Part of a small language model's weights: 4 heads of 64 (1 for keys and values), 9.18M parameters.
Each number is 500 + 25 x the weight over the matrix's rms, rounded and kept within 0 to 999. Layers, rows and columns count from 0. Numbers have three digits each.

# layer 2 MLP down (transposed), 1024x256, rms 0.0708, rows 178-203, columns 128-255
513471492487539510520524506513480468495491554513461487451484504462487508546506503528511487538551533511454481473524469501511467505507484479597497554494521520512551497511473453511490502541510431464490467528538476515521525507497517531501548470479494473472515484454495525533526466544498480490527491479486504535512571478523489502503467509537476486502487456485534514496574483508495478475520
489499504526518529473503490541468520532508496528482473481511483506504507504488484497527475488510509497470474566511455502525543540497539514528523486476506516480481440538493522503472514479440479548455465518521486484523522499504512507511525471442483448496574518465469469494540489501519513518537501517527509481505542491535499532478469551484503511530478516473480520474514472487520520504520
512493524504528535492525491527494446496523446551478500460466475512512493523477510489511468509489485471513484495525488525471497529512530525465502499518510512494490457495493460487558491511524463511489502500488506493492513516522490536520536493474478478499487497483513484485548470474529473483529517499509488434519501483498520524473518505493483507495539527507495481517502480470564513542505
489465532520507462498481484517432502522523512514495479504494497565497557530501547523486477480537483511462485500491461485492502509477486494480494491497472529527496530532463489506520489480513506508500503533498504475527447517543476488494518498502516496515490511516497487489498464519492511495513543496511532484470540478538496501506516520496489503506483481537532517500502507525473513533514
507516505484520503515455507495478489486538535490501496499511550469514462498527503509480509514496509476515492449457474502531413479471454471495514503508539506516471517491500506467467500462468438504455528489497557490489460513499501493491495511534494517494495459500475461474511528472476481509518466501471474486547493499535471485536528489520445455474524543475505485526518507512483482542481
487496519508502531528493531500510523534523528474502499475529513489517520485499495458459472530490523517465446536442482536506490472537478514495539489512507524522479494425497448505518498507488492507499531524497539493490500516515474536518515486455469495496501436478511485459517462559540497514517484484507498530548486533521529505550498466522501471478533492471489489503544496466462529497478
486529470481486523542513534540506495501498481510507505481496548493493532522491512516509505516495514489503527514482507547515469502538468470503497515501555523510494489485461487489506500505493483513510517476507477523501506487514506500461462497489507503559467471507471501513524490502539505496543508522497491485499543482494447520486525516522498541517464506539486534524539525502513483493534
522484478486446509504462529488470534521503511547542487478533539448500502495482449503505498485495470490480459523550509513517501478470497498487502492485489519495491521521490512486509497484476507521497450467504493547494525469514495531542489501490475507514520497462486497511485496506493531528529473527496493472503496515521474466534524508498512533456481525516501458497503510517464504522488
536503535485479492481567485482498546523490515552502493493464479493460508473485531504488466471503518521468522486506508520490497479491525551527503515477501497510511477492498518469485525486454473515488479485472535487522492502521447491489480502464513491473497530512489472515530528522481505464543504510498482486469547495488472512467543473486486439531491516511495491503531517496529499507483
566488551477523520471506529532472461483542522539461448465496517498480535524498477494492498507456498460559521472504472509515491515527506508530534495526565498482516483476527511495480490515510499503516512526512476440514497505502484482464569511464547485563466474476513468457458479513502493493498474494481489464492529518502529479523539507504511505507511524520484476454469512521541461494522
467583494559514479529458511508503501456516510515475454497530504546525499507491509501497517519511524506573490500518487519513523525506513490489476491505497527436461510480499545490462501504482516519501483471456471497500481525540494465541495459496533511515454444536480529516535485510531519445504498520510492480466472529479505515503474512497504503487499569476468514535481443486486487516475
534488503471531495450477514526502458514523519522474497505445534492501489525529470500505453504524495463505497444526449505494500513474515503519487526479477538527525486504500522495530467512516497506506481492476526496470507525484496551539532511518487476510472508485509476469521487490494499502488483499520498513521523491549504473509484502496508491519494482490467534506533539468554461495500
467529451483501535507541504469476474516505514549427509480447498524536490508491465518541507538526497472517497502504483517502511502501535477505488487518503507511462479467473506487472525524510502515495510515500515506458542526496513509483498506509482456505497495493481491487490477500529469502527492527501490503440517496498491497509527496554489477506484522486490493468524512495524489513491
502446490507499521541516504576517527478503492505499541522510503531521503469476520550545509525501537519524488479495482476502510541468452508452529448500533477512505499509503506511523528467536516472513517502464469529464460507502475475497496445551509477450515463460541501520529510533513466515520462541526498550489489502519480515511486547522500475464488565509437495510532484510516478459523
484492500497491506518495486528504459468546506509493525483502504518508512520499517519530475505492498472533526471441491505488490464514499487505536445503483495455464431501526508470485510509500495464505519428496498507448509487525523520496578523514477501521484521471524494526520483485472502524529495458497481480522517571536482494479515535526492487469463499495461544535569523525499495509504
505471523523571528503499520478548479492497515525499528540514505508484492512537487521515526549476526501525481489502514487518487532516500526544477503494524509467514449526512511467517509503473490495541476535506527452505501470515505462486523495526528474564507506510482520487495506475518497507559456520480474457431500473457505525509489489506452503521498516472505491477500499447541536492502
508513533507514528510500534539504476463461524466458492531506513495468510505483516500523470490535482454522517555497488477484501463525526488513515511542476488524507506508512470512550483511515511455499522529479510544513501519495444529486530502534527468519515513515496456486498513507540530431456469529511506466527494456527511492518492466503462521527503490502548512517445509496483517502492
484498502522502488504534481517477479462487507498523534493508559509514457473492545539472536512540499501494537556480502535505518493516476536480501569513494497496469523524482472483503527488507508460507464495522520510448466510511489522460478490501480519532495484499512460496519533482500466463518452459537481461502484499500516473462483525457469511475489545517438545480529509521480488503499
485483459487518493483495544494529509495473471511528446506469547493480486474516487484477539457528498526512495529477474468573502514513511480493517502486501485506492505505523476490538519477498490471484538551516502500528512521519503528505526425475522504500504505535492491482500493517451452462526538553476491506518476475526511482506496478520484498506512479504478483512492522513476481504472
540492491535503481467490502518485456519500499542486483487501452481497516482457483529486441527535493499524520490503463445462521530520484534497510476527504496451516490479516512478507478478531552514482506516445490491525490482515495486539487491491480493494507528501531497527478483492516485490486502500494503479515519544495493468514451513490515509491499528508500508539519448482538501505430
489451461533522501513482481528495463466542478542481463528481511520505502499478535490482481528563499519542490505507478504480489513506500520489469485529480481485551552500508548495499518537505495494537502485480475524498476531519490497493472475522485487496487499534494505474510483512505489505512508523493481525532510477513496514445509468516492461523489498522503527496510510500554508478482
517446528534490485496446466520513506550537446485502531528504495532504505461499509497478510473553499533479493528476468502504509496528509495519479431533494533463517504506490545509521521542504519508502522527508470516529452479462523494498548501558522486506466521490517549511544502521531476512511529495499516537481480470505530509508525509532501493489498498509475526523537491482497466455536
523490497533512544466504529507497494515491495522493472420527541451475502536524527502487503476463541512551535516521493473538503517515480489488521512476523503528509486501484532502494457493511527473456498523523507522499532482519485444485512525497486525545507519469451509502561520502503556491530518495481558486498516468485500459522526478536472505519473562489499539483494465478489454508516
456482533551557465534484518569459516515557492458507475463525512538512501511521491501512553457513508481473487490534510538536469525497475493504441525544518518515434526497489497511504480508469472560515505485515528541481519480496459533508454479516485473500491531482492483501512475499485526546476480474486537520543476488490511513522494533515518478507515478524481469498507508510498492500517
480495545488490473500483488468531528491547474489536506532510496493479506448479494499526495485516491521517510478509497534458490519515535521486473512536497477531528513496468464503485476500532509530490521450466468494485487503507508461503483521487518455520518511488495481483501470485512503482466456509494498496504498489514519510539509446529487491475457492508501525523506529457495461560395
546491553513495504509482507507549466516504455489511517493488492541512519528473509514502503475527513461495524484497522502483507491507520475511519501531503524489541517556500507506530469476469507512522491507460506495508535498513514466509465495483490462522509489477501507526477526463457506487511496512543511485485509493517514544506503506532515480525502474489415486453492495532544523505329
# layer 2 MLP up, 1024x256, rms 0.0781, rows 179-203, columns 128-255
551505452471542455498474495489499488507550497459490499473493426540507457515502510451506517491467518490512518529522465460516467495446504508490523504491522486499476467505514507473477541514531498526499472484480456473485478487512469467498509508541465501528495507496545542537486531488542540558489444480467515559495483484533475481491504519492526484497504491523476539529525496536458491514516
517513460497503494478475475492501540489531507508527504485505493497506475509472470508491554494505499489518503497503505468544514505482543511465514480478496499494528498493509458516478470521470512536469524479529493496462545467452481504480477520503501526490529535472483511473480512478515530480485479479490511517528523512519483466474492534491510520500488498508481482534542477527489504492545
529482488516487483484491480469485512537556495493539515515515446551496475516518527497520479512495546518471474478552486485517491489476523492486522497504474502509525469529477513507521480506472493502483482498504496560503514523488487469525511485526532483507482487534508519495501509481501510482495471501449513539523456480485502487507448499481497498478500463506498527513528479516467484501497
479513507476540492485486518524482498492534477468504531497544492493540517484483482558501500482506504493506513507487508516516475495464542499502498468513508506473515478496480475511440476559525453494481540555532485476511491499468512473535545557496527490490480524471472510505503510480516483498465495479526475508510499485573513469526500494480502554429470491445469469461526550503488476494493
505487525532489486503491475456516536552530535430512489487533511463527478504502466492482462503521481474497505459492530478503526467521441492463491439516487497526541471447522514512518544499476512513504499502497484499493544470457459484509483455541515557502561466497504505485477514484487490455490511478501476496517448501506513476490537498521550482489450465521496462479535530505458504505503
524525540530506482527544531493484532517564523494498482473493505496549481493501456485538478502502507518462439480497546520509489519459500458515488451511464504492468515484519493509492517525518510517447503539563431537454516483473515477510494452468496490521506537550496472508477522494489535517494506454510478486497484523497483474465461549504483522492518523513463487529477486502499500493543
515474508510523484471553481527473499571501453497501541502505496510492514524488493505501493493482544483450466557469545464501549547467496516481558479521534497512505518474562464494502531545453478522428513533553453486496476439507497509468534525488495492483533498459499515484490493483477458471499508493500507507518497464512535458460499549525509498527541528506491516506486473536496465485536
483487533483514522499491512478562499508499526495503487491486502469553486488494469462484519527464539508466485510531476507483485490533509473501525492457469469489505474496502537512517480495553505480532496539516511509476551516486498540524480514503512516487494464491481563511474485522476472555486485496497482515526486501505490521514473519516531516479498489514489516478499473495503438464507
507477478512499484496539522448487508501499493489537492473520471483527528524505487505520517491511527481483511453517515512498501538510505490500511507537506493498486508485525472548482553517537520525468532547512477495552483517448461551505527516518474510523524484502532504502443485468479468531428473485477441459471501520488513557483502504470518529566463495459507486467512482512475453486496
522436498493525504456492480519530485516511492484515529518510447508483511524472515522527484487500547540513472482468522459475508470480498514490480511467506510518517482473481498514451515514502481505509495491491506529480548483506475472528524506470462498513490492521491521525532510488466505468414485530480467482532505473502543506492498486486502516462485456504468521536503442507505500494512
515500509543501497480510513510481515515525477498508495477502476486497478528484511514518527486507469503490501484488496507507532504492524482493505466499481479474497486497506529486508492488470504490541527504498501506469498490487476523495505487468499470484501559504480539460502501510509469544476514500520468492484513458536491501517552508471498496499486474505478498475503499501495499473525
470479495493509505519538522506497534538544505488516456511540473482515530490525513473524478517522477524510497479535495507499460492505501489500528471496513513542503498508546537504475488570490494544527467529518502517470512474499499470505496521494524513522499494486488517519457494472497494486491478510496498483521510509531526503513517485524510530456471488497500506511510462511469481474523
535491523472522521512502482518551510474526519486504492527498494536517518495467471505498502502541491489515505501530478519521501490519496491493540477544499453517463495473581486481454497505541489473512497499499515457505495548473484509486488492545515463525550502515567493536500490515472467545459501451470494503470488527552483506486487479454531484541505509509500534528532494505487465456512
489517527558501496495503518541515557551547473474586516510547497495524492512502466512488511471459533478484489506522556504493529506450496485488513501512455511472501437486515493553509434505535499488476526493559485531509504507503504472492532510477504486518516514520492508485434529521496479497507475469499462470517459546541494523512517486521525519489499498499473493499488501544439464511528
511509482517570503465491495514492549513508526456555510480561461480483515529501510470471464461462503443477483530509504516469515491487516489503492511504470534518468507545510500515498480520487474516486546495525494488494589512515475500498507472528446485498536555484470530474525530481482513510494476511471474550476455477507564476467497472500525497493531465505515515553513448487460492515517
470503485507450493497540536453517525502485500492526499505504482493500496483521518488520554514513544522497457520516495490485496458454519518503539504519507505491457442510562532538499492565504489504493453489513480500481503496495488518520517492563503483533495528506524504526508498532431514512488411494490506466530495485514511515518447480516537498490465514433514570452517451517502479532531
496469519463525466519501492508491498494486505472509463467507468541487486513482509510487502463535501535454517500547509482467510490514464480522499473470534500485528495528528523469480513507558473526497541495564459490522508476487495457531516488481519507495536494463482524542489528487445544453489526450516488505496517532561535452484456533480516543432457456526524459494509496491495495479536
498525482542517519479490496506535531486557506477527555511491483495566455525494498528503522457464471489490491482523510451495499491502505460462536498456534536481463488482501514533519496534474480475511489485538489551486519516475527513485528480487480542532498516513483510505489462467511499514473473448454479465501485507500521430507483573472503523450479484519513481525545540534483483470503
534469532495499491457522471493499493506506473494477509472521512513497462518489456478507501523521523535505495518486472486501500516472505505540502458488501469479503517512470535508497513487487497522496498516495491526471514482477476516508482477458493491465532524523525505526528476496501475512499495480480480492507494501533516480522498506480524510484514501540524468485522510535507480454506
494477533487479481470538549493536484527504458499473508521505494520537515492495493534469492475551509484511492520485502466503506488492503508502499513506475501487505501499510495499520494522501472506496476528519518513533513522452513520505489477481502524466531475472497533548427547480472464528469493506527513509455494508496508467524540491494486563519472436473525502485514482516522480521493
549487538512500517494463488464532482532503505502502487521509469507518532480499529472497446460535509491499486489535532508496459465510498520482507484488496519505483522490522508505516476522465497549484486519530508541490498465477506485487511510491563488507521485501510505528511499481475509500471517519466491546499489513504496505496490480491520516492490420476493494532550465512489510479515
523444553470549417498551474469502518533489501493500483559517499513480493562448478507482422465492525518501506522544510459511526510495571495492516480495467501499518506521470542439497493518519496498489469540512492498468509491488468489559534499475491507504475508475507484456474507508492472484492490493469510499472512503450522471521477507548484541507480531491518496538526487528489485462506
537480498474475458463596504474501513485513475484497510528529529514497546510497483492489505496531534483475492498520466530505500556549481533503535503509491494508469514518570519519506494520569449456491465537528489492532532485475491485531472524493513503482503524505475513504529477510517494499464484517509518508488490496489530448470524519526533504501499511493515510484512472515493468494516
487515502520505499499506554508488533531524512480483524500514476460500508530467494514515539490490492477483491522493483447517495469513493443530534497506491503514479472480534471479478501511500471493479524479490510490511484508483523511470515493456494509521498508463497532508502448501503462542479482475487503494507506566488504478492470518507548460488513492432507504444499478551508488508517
500509494537506473503527493445498524474510509440506480457549490459503480484459487497519496474488495505495479531493457459466483508485548439500498486498536474534488488541529532490542493499535522508517500481492492496443551521479461465530495451523482494486480550472509520522508487452484485529477483448456504474487532554503513496458462533513495489457528516517506492500503510484449502482495